config = dict(
    num_hidden_layers=14,
    hidden_size=160,
    num_attention_heads=5,
    num_key_value_heads=5,
    head_dim=32,
    intermediate_size=640,
    vocab_size=8192,
    hidden_act='gelu',
    norm='layernorm',
    norm_place='pre',
    norm_eps=1e-05,
    positions='learned',
    qk_norm=False,
    attn_scale=0.177,
    bias='none',
    tie_word_embeddings=True,
    parallel_block=False,
    init='trunc',
    init_std_qkv=0.0395,
    init_std_o=0.00748,
    init_std_up=0.0395,
    init_std_down=0.00748,
    init_out_by_depth=True,
    optimizer='soap_variant',
    learning_rate=0.00611,
    beta1=0.95,
    beta2=0.95,
    weight_decay=0.11,
    lr_head=0.0107,
    max_grad_norm=1.0,
    warmup_steps=200,
    schedule='wsd',
    decay_fraction=0.542,
    decay_shape='sqrt',
    final_lr_fraction=0.0,
    batch_tokens=[32768, 65536, 131072],
    max_seq_len=1024,
    doc_mask=False,
    train_tokens=159400000,
    max_steps=2212,
    dataset='wikipedia_en',
)
Each number is 200 + 30 x the weight over its row's rms, rounded and kept within 0 to 999. Layers, rows and columns count from 0. The size before them is the row's rms in percent of the matrix's.

# layer 2 MLP down, 160x640, rms 0.157, rows 0-159, columns 192-223
095,261,225,207,216,252,243,183,242,126,205,191,180,176,197,214,168,162,216,167,178,200,279,233,239,218,217,245,232,188,198,178,183
107,190,160,162,212,169,219,227,205,176,215,188,186,186,186,205,121,196,236,207,150,186,178,253,190,232,196,212,182,222,182,204,147
101,205,186,275,161,214,195,203,187,180,182,178,199,222,213,207,244,212,177,195,128,185,163,194,217,147,203,210,222,213,241,214,212
100,242,213,188,155,159,161,230,191,196,158,194,211,202,193,201,184,156,249,198,198,186,203,220,194,174,228,181,222,163,205,184,205
100,195,186,248,135,221,199,141,142,216,212,240,224,182,219,139,220,212,191,250,200,92,233,200,214,202,196,197,199,191,213,143,229
100,196,229,231,163,190,170,234,271,215,228,193,213,179,187,193,214,197,210,198,228,151,258,172,182,141,179,189,178,146,233,232,202
102,192,166,194,206,234,208,238,208,177,192,223,212,220,137,197,190,231,92,241,214,210,186,215,214,213,171,192,183,173,210,204,221
104,274,177,255,161,207,217,226,201,194,241,252,176,258,192,175,181,204,200,241,191,199,198,227,277,222,209,246,149,176,212,229,203
107,244,237,162,198,239,159,198,239,135,208,204,194,168,241,198,222,194,87,232,198,191,160,199,265,169,228,175,204,199,186,233,201
112,240,197,178,192,156,213,237,203,210,209,182,224,277,164,217,198,178,236,222,198,159,197,131,186,97,206,195,238,222,204,190,218
102,187,121,224,186,215,168,176,190,182,235,194,188,168,234,207,169,217,168,176,194,170,202,206,169,145,193,176,281,289,188,179,210
097,189,206,216,175,203,218,181,237,204,233,171,229,178,243,220,208,180,232,192,222,201,191,182,203,221,195,192,163,189,267,203,195
095,239,216,196,184,207,160,261,165,144,209,194,158,162,171,232,161,203,187,200,166,186,245,229,257,203,235,123,204,249,157,148,183
096,212,185,232,179,191,193,165,212,196,226,209,188,276,224,196,244,212,190,191,243,218,200,184,151,193,240,221,202,191,174,205,208
100,175,199,224,151,157,151,213,219,237,185,211,173,160,189,177,233,202,162,179,194,213,240,265,213,220,181,325,130,179,191,196,185
100,189,193,174,245,197,228,213,209,213,214,220,227,208,213,165,198,190,214,214,166,213,250,228,208,223,220,226,256,194,232,271,196
098,209,214,212,140,181,215,192,192,191,196,240,201,167,228,152,227,221,201,211,141,223,218,206,205,187,238,176,171,195,186,197,197
107,195,174,170,219,231,212,187,235,197,242,236,212,204,185,238,183,209,212,221,190,214,166,213,242,216,203,202,182,230,175,161,218
109,218,196,143,205,213,221,161,182,182,219,172,119,200,168,170,153,162,230,148,184,257,196,247,256,260,179,179,286,241,120,200,215
110,236,200,227,197,208,222,179,201,228,240,248,189,165,186,189,196,238,212,215,198,191,223,168,189,124,183,248,171,245,240,182,211
093,211,222,201,191,214,247,172,236,231,247,201,168,206,207,170,195,212,228,219,206,196,221,158,120,210,191,162,165,193,217,179,186
096,198,187,184,213,256,172,204,156,205,206,213,234,183,190,239,196,214,170,205,203,190,212,175,247,198,217,184,207,215,224,270,212
085,204,194,192,213,237,190,213,142,193,300,169,156,211,238,143,157,206,195,232,170,160,151,220,155,240,226,232,209,197,202,223,135
101,228,213,185,172,214,226,218,200,204,235,239,227,245,197,215,226,230,190,250,208,230,199,140,192,178,239,175,209,252,216,217,219
100,163,236,233,201,189,114,209,239,215,211,213,229,203,241,194,249,213,203,187,167,164,181,222,240,212,198,181,190,220,196,197,152
098,197,161,257,199,217,157,187,216,186,136,206,175,182,242,239,190,210,189,222,202,197,190,225,178,192,167,204,173,207,287,238,189
094,223,200,201,243,158,204,205,230,160,196,231,200,158,151,199,196,198,190,185,174,181,207,171,179,172,220,204,201,259,151,171,183
096,204,194,172,226,262,195,182,173,227,190,181,200,253,197,163,170,164,205,253,192,184,138,234,182,261,196,163,224,166,277,203,181
101,159,204,177,203,229,185,181,197,235,186,203,154,198,179,190,193,241,158,165,242,195,218,172,169,263,244,252,165,200,183,242,202
095,232,174,199,211,170,191,212,183,164,237,236,199,159,196,208,214,242,194,257,209,194,237,192,170,275,228,161,231,189,177,210,258
094,259,228,198,157,246,224,177,201,227,175,210,190,173,266,216,183,165,184,218,176,200,210,175,216,181,178,294,205,196,214,136,208
096,147,177,183,177,191,259,230,241,187,223,181,252,124,187,203,134,237,265,179,174,229,196,178,223,163,188,185,124,195,174,192,174
107,208,186,172,132,180,212,221,210,171,184,202,189,218,201,178,221,230,141,189,209,222,199,150,130,148,215,192,174,218,206,194,213
091,172,156,219,226,179,177,217,213,214,179,186,202,170,189,153,223,192,224,212,216,207,227,175,161,182,161,187,191,143,245,138,218
098,205,221,127,229,140,216,200,214,143,179,194,210,202,218,189,167,175,229,173,221,186,229,167,188,200,211,249,232,185,198,297,214
085,232,167,231,152,184,183,209,191,227,183,220,197,221,198,182,156,179,184,208,169,235,239,186,249,210,234,154,208,245,214,154,190
104,193,196,203,201,195,239,230,237,214,202,130,154,173,212,184,189,163,287,184,245,216,142,193,165,181,202,191,250,245,267,212,188
098,170,217,205,198,214,146,234,141,209,143,196,236,193,184,122,201,201,172,165,226,190,256,148,207,212,158,160,175,204,242,194,242
096,182,198,246,215,207,218,204,212,249,203,217,177,224,144,246,182,227,190,186,184,214,199,206,163,257,216,238,188,252,161,202,216
108,183,216,171,170,184,201,219,192,174,189,176,217,208,154,170,264,256,168,217,247,195,218,142,203,190,195,246,245,234,209,233,235
104,128,190,195,215,186,179,217,242,213,226,141,234,190,179,200,198,238,215,140,138,250,241,145,189,173,155,144,167,224,194,246,225
096,177,212,246,263,186,165,250,204,229,201,224,173,233,262,233,243,225,191,203,165,185,208,207,194,174,232,200,204,210,146,245,162
095,179,183,195,261,168,188,253,209,209,193,190,143,175,161,219,193,186,235,242,135,166,217,155,166,237,213,199,178,187,213,228,176
090,209,219,187,208,221,178,168,230,209,196,173,187,244,204,199,177,143,250,188,220,184,203,255,151,174,205,259,205,231,204,233,196
092,200,186,169,163,204,195,206,223,186,231,162,225,172,202,162,186,223,191,204,201,170,195,173,179,203,185,169,217,212,220,171,167
103,254,168,199,184,260,180,169,172,215,231,265,252,225,187,157,241,171,194,215,165,178,153,248,166,249,217,205,164,167,233,152,178
092,168,200,276,223,202,256,206,191,275,157,177,202,194,237,247,166,228,197,248,147,206,188,136,184,175,179,219,165,228,165,189,173
096,165,188,199,213,181,168,239,218,212,204,196,180,168,207,233,181,159,194,205,177,183,192,201,211,211,184,239,185,165,200,177,205
106,224,192,223,224,200,159,211,181,229,192,178,235,215,229,248,233,149,246,204,176,167,161,214,178,216,166,216,250,242,220,230,204
103,194,167,176,227,218,210,183,193,224,187,208,178,235,183,256,189,187,205,214,230,198,218,177,193,236,209,282,197,177,200,215,184
095,201,207,270,222,154,190,182,206,186,179,218,160,206,206,211,218,294,257,186,226,226,206,196,215,180,230,150,184,220,198,208,178
098,229,166,235,156,224,173,218,147,233,234,217,160,166,191,208,221,201,215,245,176,185,174,199,256,208,190,175,226,204,169,190,193
105,230,166,213,188,176,192,224,164,182,205,195,188,206,185,223,162,210,174,222,190,224,238,237,167,196,231,155,192,192,147,211,211
099,171,241,220,220,213,237,186,219,209,255,184,188,191,276,160,229,187,180,195,212,156,159,257,195,235,181,135,188,194,226,164,138
110,186,195,169,218,180,167,146,187,211,175,176,213,199,180,254,179,270,192,240,184,203,221,153,195,151,213,142,187,230,213,213,245
099,272,228,170,174,163,192,216,190,220,263,190,264,271,193,225,188,197,192,190,172,172,139,186,218,178,196,228,193,193,148,220,217
098,232,192,224,194,198,227,209,209,193,223,177,204,239,191,225,151,236,252,200,199,189,198,290,217,188,197,228,209,200,169,165,170
092,191,214,216,202,172,304,205,194,248,210,181,186,187,275,233,189,198,199,134,177,171,186,158,182,216,244,162,206,190,183,200,173
092,222,194,216,224,211,188,247,178,260,214,206,226,213,226,233,200,184,190,235,180,212,187,220,185,267,234,208,191,175,212,170,159
095,206,228,192,179,185,207,181,154,220,186,198,186,189,219,181,184,170,224,226,225,250,200,208,228,177,241,198,178,201,128,259,195
096,195,207,188,210,235,155,219,196,217,264,206,122,216,227,253,207,206,225,172,203,221,211,223,169,215,211,138,218,164,178,187,220
108,229,178,187,202,214,217,162,173,240,257,209,184,201,206,210,187,202,187,228,210,156,191,162,243,220,186,182,198,230,190,208,195
102,175,163,181,170,170,241,203,234,217,205,191,199,174,221,197,198,211,198,163,187,199,254,175,205,181,203,205,160,206,206,157,204
101,220,189,154,185,181,192,185,140,220,256,235,181,230,192,209,190,201,245,189,173,186,196,204,174,162,220,216,194,159,209,227,222
098,196,229,210,223,191,229,231,239,200,199,173,270,227,155,215,185,206,187,175,211,224,207,204,214,198,173,177,221,220,104,166,208
103,216,166,205,227,193,247,166,219,228,203,161,201,136,245,203,171,189,220,195,211,187,155,168,189,218,212,209,180,206,197,185,177
097,241,195,180,181,189,237,196,233,208,229,177,194,197,230,186,189,169,230,192,186,192,162,170,189,176,185,213,183,157,271,240,190
088,219,180,133,189,185,264,227,191,188,211,212,183,180,282,194,170,242,243,147,195,159,204,203,174,167,215,266,185,223,218,253,201
101,214,222,164,186,213,202,204,201,207,236,183,238,224,182,226,197,203,225,223,215,205,182,146,157,205,220,208,191,162,189,172,170
091,189,221,204,216,181,225,234,179,191,245,208,179,223,151,197,186,180,253,181,134,200,146,159,159,160,233,201,163,181,123,222,210
102,192,185,196,164,191,212,243,239,198,213,207,225,162,167,224,176,185,224,187,193,207,257,199,221,212,112,177,203,228,240,248,216
088,229,170,195,178,231,151,239,216,237,164,225,199,233,180,160,190,214,273,201,246,208,212,229,215,200,244,188,193,239,192,166,203
098,185,195,193,172,196,201,213,215,156,210,174,176,180,142,189,201,264,186,231,238,214,200,159,216,169,205,155,160,169,185,167,208
098,190,204,232,208,183,200,185,225,200,232,208,231,187,212,135,172,198,195,246,235,200,141,216,208,163,145,179,242,190,199,185,200
100,153,223,196,249,204,165,253,220,227,258,212,259,175,187,189,159,218,177,209,207,205,153,206,202,165,153,209,171,232,207,211,247
102,178,168,224,208,207,219,183,192,229,198,216,181,181,272,165,207,204,221,242,214,221,227,220,187,235,237,244,211,200,186,184,201
111,173,199,192,256,178,169,184,221,213,208,173,172,162,263,201,194,242,163,232,197,150,190,161,170,180,227,181,228,220,194,242,209
106,138,208,167,186,187,207,176,229,212,230,222,237,217,226,156,159,216,192,218,175,170,190,189,228,124,202,225,210,132,165,236,178
099,220,186,243,224,198,216,184,241,173,189,155,228,175,170,177,216,199,226,246,177,232,197,172,222,156,147,262,200,200,220,212,203
097,207,226,223,218,185,203,243,217,187,140,211,188,216,240,204,173,236,195,191,165,203,211,198,178,216,209,240,209,207,165,123,182
099,213,214,158,218,244,241,183,228,206,168,203,177,214,147,242,207,180,220,201,176,159,246,193,211,211,206,234,182,198,173,160,236
091,200,211,194,212,158,300,186,201,223,251,225,182,165,152,183,119,209,203,244,178,200,161,175,173,204,211,202,268,232,186,197,183
100,240,187,172,157,159,161,224,196,228,201,199,206,175,269,206,192,143,177,195,251,153,204,208,247,244,187,205,209,208,174,264,196
113,166,207,205,221,143,243,234,194,213,202,207,188,237,230,191,202,145,295,177,194,221,187,188,233,231,244,193,180,147,157,220,181
091,187,165,202,222,170,113,166,195,219,238,200,149,183,186,212,230,167,217,224,229,195,244,209,221,237,213,214,188,216,189,234,203
109,188,203,204,139,235,212,214,225,160,225,226,206,196,238,213,253,209,219,212,176,193,242,200,184,228,254,222,165,191,195,162,220
103,218,189,177,200,191,165,241,208,227,197,215,181,226,167,226,164,232,237,171,231,212,220,208,191,254,200,169,203,186,184,172,230
108,240,201,169,198,192,193,222,176,215,270,207,214,236,213,264,173,176,189,184,232,196,94,179,205,217,226,175,206,210,212,231,193
095,164,220,207,206,226,192,205,183,181,276,210,210,192,204,187,208,213,186,204,206,203,254,251,185,259,220,178,151,125,162,196,192
105,177,189,189,202,154,259,186,200,226,242,175,166,198,179,160,174,185,252,248,156,273,121,238,213,203,207,237,201,188,157,231,180
109,178,218,209,231,187,192,213,181,171,233,185,179,204,173,170,201,190,219,189,196,193,203,201,244,206,172,254,170,206,218,226,186
102,169,200,198,162,210,192,189,168,217,196,144,209,226,178,183,201,227,214,195,187,191,239,182,212,195,172,174,198,177,289,127,171
089,214,199,160,188,214,188,207,203,192,241,215,194,223,203,201,168,164,254,185,215,202,182,219,189,221,196,216,209,146,211,186,235
100,234,195,175,216,265,189,274,214,243,215,198,194,222,278,205,215,170,207,206,200,177,215,231,222,199,213,151,179,229,138,223,161
097,222,178,172,214,232,216,219,173,237,222,186,151,235,238,233,203,197,187,232,172,235,194,274,193,171,212,167,282,194,234,252,161
100,186,270,185,179,159,223,211,190,173,218,232,269,156,279,222,194,213,193,178,191,230,230,199,194,176,164,165,213,192,189,184,230
098,207,186,254,247,176,232,175,188,186,196,162,187,129,217,223,221,238,154,183,212,203,187,179,189,208,199,195,194,219,167,182,222
093,208,179,230,194,195,221,222,187,181,263,208,176,242,199,213,185,200,215,177,196,163,198,229,211,203,194,223,202,185,160,182,168
096,214,240,208,198,199,195,208,152,199,240,266,171,206,187,206,99,182,152,160,221,204,171,236,180,236,189,197,234,189,191,193,225
097,180,216,213,200,191,209,173,222,209,203,199,213,166,236,167,203,231,206,181,155,145,213,180,217,223,222,230,156,196,222,183,225
115,226,236,165,200,164,238,234,201,217,209,212,226,223,210,210,174,183,204,216,226,211,224,275,155,184,204,219,197,199,207,225,193
104,263,187,210,203,230,187,184,132,208,212,237,228,198,210,183,190,172,143,215,225,180,243,230,196,238,194,123,236,226,228,218,201
100,184,192,195,204,194,218,139,162,221,232,211,182,173,229,190,242,195,159,158,146,215,250,221,180,165,226,236,197,203,190,232,194
114,239,253,246,215,150,195,219,183,200,256,190,209,173,199,258,167,216,191,225,165,210,211,165,190,175,196,229,200,221,173,197,209
096,232,239,234,169,254,158,189,221,202,194,248,206,205,189,194,187,212,182,211,180,192,165,199,195,199,224,155,205,208,235,224,230
091,164,192,177,212,174,191,174,214,210,193,191,169,203,229,218,112,205,166,171,162,187,223,216,236,228,182,184,206,178,222,168,184
100,195,203,215,224,140,211,219,214,198,236,185,203,206,216,224,203,206,218,204,211,189,258,217,169,230,252,206,273,181,211,221,210
096,213,233,198,169,178,187,260,148,217,199,219,157,207,222,193,183,162,232,175,171,267,220,177,213,209,209,129,215,172,203,175,211
116,177,238,183,144,196,201,211,189,223,237,175,182,196,229,197,224,167,207,214,185,171,209,230,226,249,182,259,194,186,204,131,202
103,193,165,188,206,157,234,204,184,201,199,204,204,186,204,170,196,234,172,236,256,234,201,163,178,195,241,214,208,243,172,169,240
107,193,198,189,203,212,186,220,228,206,192,258,181,199,128,212,161,191,239,196,227,219,186,220,205,188,205,201,200,209,225,202,230
117,184,139,162,172,204,128,144,255,195,202,199,206,221,247,206,211,250,230,196,190,202,147,184,197,154,156,121,188,186,205,234,197
102,201,185,254,176,185,185,227,189,124,80,206,184,147,226,161,228,208,200,210,247,195,254,193,246,181,183,145,195,200,174,225,235
098,148,196,213,217,135,195,256,198,218,158,165,250,206,187,174,154,198,204,179,228,201,238,257,217,167,154,225,196,221,240,178,180
097,171,217,249,165,220,225,188,214,196,222,213,208,187,268,184,180,193,168,160,183,209,181,173,218,262,229,202,229,150,213,132,221
104,177,193,224,244,230,192,233,198,240,128,264,193,216,213,235,192,177,232,228,175,160,146,170,192,217,219,275,215,184,214,166,163
091,240,223,219,169,193,198,161,180,179,197,208,205,193,190,156,222,202,183,259,173,205,273,239,147,200,190,201,224,219,220,248,200
104,213,227,213,232,162,184,236,182,215,228,230,193,226,211,169,171,195,250,178,243,241,252,210,182,208,212,164,187,149,184,292,246
105,193,228,150,192,177,197,202,207,235,238,213,225,258,230,249,199,230,202,198,146,171,199,164,208,173,188,177,207,183,202,189,260
095,177,232,126,214,150,227,182,240,225,193,182,195,219,174,207,193,188,203,229,211,244,249,219,202,216,194,207,226,173,185,212,201
091,177,212,201,262,212,239,233,204,203,222,192,146,164,224,194,223,213,200,137,166,250,217,167,200,144,213,226,217,184,195,188,209
093,197,218,157,180,187,212,188,180,196,256,241,204,224,178,188,232,227,158,267,164,220,262,209,199,173,215,263,189,182,208,256,196
098,221,223,184,161,203,244,184,236,188,211,220,197,226,180,207,226,207,277,193,210,216,224,208,143,195,148,193,223,191,206,227,243
099,205,229,213,258,209,200,223,174,170,246,189,205,284,122,187,178,153,208,212,174,176,235,219,169,245,177,199,169,141,207,187,194
105,207,233,215,241,218,191,222,195,198,242,169,204,131,189,218,220,218,240,193,167,277,189,253,192,232,168,161,191,207,222,250,200
094,249,199,208,222,173,209,200,208,168,273,206,211,238,219,191,221,152,197,211,204,160,239,281,203,217,214,197,226,223,197,208,209
106,287,203,182,183,210,242,183,199,201,246,232,179,200,169,220,204,204,154,211,179,192,210,182,165,185,216,160,218,155,204,151,203
109,213,205,242,222,165,206,212,205,199,254,190,175,201,200,202,209,153,189,188,200,186,187,203,238,239,170,166,224,147,215,226,149
094,203,172,227,180,166,184,193,180,229,218,208,270,208,145,193,174,231,197,151,186,162,270,196,190,200,178,170,214,214,183,136,234
108,219,159,191,174,178,199,187,192,254,257,203,226,185,188,182,185,209,228,206,221,220,226,218,208,201,200,210,158,189,180,187,178
099,172,201,178,214,224,130,241,152,188,241,244,184,234,191,180,243,206,210,202,149,171,158,176,172,200,207,220,184,206,171,242,209
099,219,193,232,164,188,206,187,246,214,212,148,177,181,168,240,244,200,217,156,177,208,224,204,184,180,206,232,193,231,238,175,230
096,177,199,201,227,247,161,235,172,185,186,210,200,163,210,241,232,206,187,242,192,160,168,155,192,207,219,185,208,223,237,188,185
114,241,277,117,263,167,237,194,177,238,241,221,201,204,198,232,168,147,194,226,179,284,185,187,230,191,195,222,224,217,196,225,207
103,189,224,187,171,204,190,178,213,224,217,284,171,177,207,179,201,230,138,186,133,162,188,210,130,240,175,230,247,215,251,150,173
092,258,216,184,177,197,153,269,243,215,179,203,214,159,232,201,233,217,185,203,212,202,210,188,206,241,149,179,177,143,191,201,178
093,150,175,219,212,190,232,223,208,183,149,253,197,170,187,231,200,234,230,229,168,181,206,203,205,206,195,202,197,181,173,173,210
084,169,200,266,168,204,214,184,213,213,137,241,228,192,228,222,197,179,226,198,178,187,202,229,237,213,188,225,180,224,278,124,230
113,191,240,196,220,150,227,147,198,232,230,200,203,196,185,205,214,206,179,201,159,197,174,229,208,162,197,169,247,248,105,155,197
103,154,169,197,192,186,217,169,203,186,204,221,259,234,193,198,205,219,202,220,191,156,212,100,168,197,251,225,194,182,226,221,208
105,221,176,224,230,204,276,203,212,176,126,155,176,229,209,160,188,250,204,183,207,196,175,237,226,187,205,203,202,213,165,214,201
101,170,165,253,178,211,229,182,128,168,179,190,218,199,171,171,182,225,173,195,200,232,201,175,216,204,144,186,233,127,258,195,149
101,199,205,228,230,202,226,201,218,205,190,146,176,173,194,229,241,207,143,236,219,150,223,236,212,246,162,180,233,208,271,185,199
105,197,197,216,169,225,170,172,193,166,182,185,168,204,208,212,261,228,169,249,182,196,214,191,197,210,239,240,204,148,176,182,244
092,209,203,186,191,194,211,199,196,202,195,193,223,163,229,204,151,202,191,149,191,220,241,204,163,189,225,163,149,186,194,172,188
087,268,164,223,167,242,177,165,187,197,260,191,144,189,197,192,202,225,205,205,200,180,206,228,224,204,156,139,180,239,214,162,198
123,238,178,206,178,218,180,199,223,189,182,214,199,187,154,197,249,249,212,198,227,196,224,190,163,144,199,223,139,189,192,239,195
108,197,194,184,183,198,156,204,210,215,204,244,187,132,262,248,165,209,189,238,192,240,178,265,189,196,267,239,163,234,156,223,234
090,199,215,101,173,155,208,205,205,213,182,248,177,207,202,212,184,226,146,191,223,186,197,232,166,190,236,259,215,245,182,266,244
100,171,175,165,203,139,174,194,185,223,245,214,186,216,187,217,185,196,177,207,163,185,173,145,184,147,223,195,167,231,252,250,157
103,193,208,218,197,169,155,172,208,199,217,195,214,215,201,192,181,212,141,152,174,186,200,189,217,155,202,146,225,257,181,187,207
094,197,218,217,203,221,141,210,177,162,266,233,199,176,208,191,185,171,210,208,192,212,173,217,180,206,159,207,198,213,182,200,219
101,240,219,204,236,213,184,210,185,185,251,187,183,153,222,143,176,227,227,227,191,215,187,195,277,213,206,213,219,157,177,222,178
108,198,188,189,226,204,197,233,207,174,190,148,170,193,186,182,188,194,157,149,178,229,184,216,216,226,219,130,162,212,176,187,188
094,190,237,186,218,137,200,208,209,227,219,224,222,177,184,150,217,199,222,282,228,149,286,239,181,187,223,200,210,191,143,231,201
103,207,169,183,174,233,164,223,222,207,202,209,221,203,179,193,175,201,195,191,154,226,200,192,220,185,228,216,203,178,174,220,240
093,228,189,230,183,159,266,207,226,217,211,203,152,230,226,179,235,219,138,184,171,194,169,147,169,191,231,216,165,193,173,157,172
094,219,240,189,176,178,204,187,147,198,215,249,201,217,196,223,161,186,210,247,193,168,175,195,228,204,159,220,221,198,261,189,206
101,264,240,190,228,242,283,199,205,171,290,229,204,216,208,162,204,168,201,180,250,191,197,218,223,206,189,254,204,179,233,204,168
100,181,210,258,122,171,200,221,152,197,212,189,225,231,177,202,193,230,225,209,175,170,206,198,215,182,226,210,207,183,156,182,207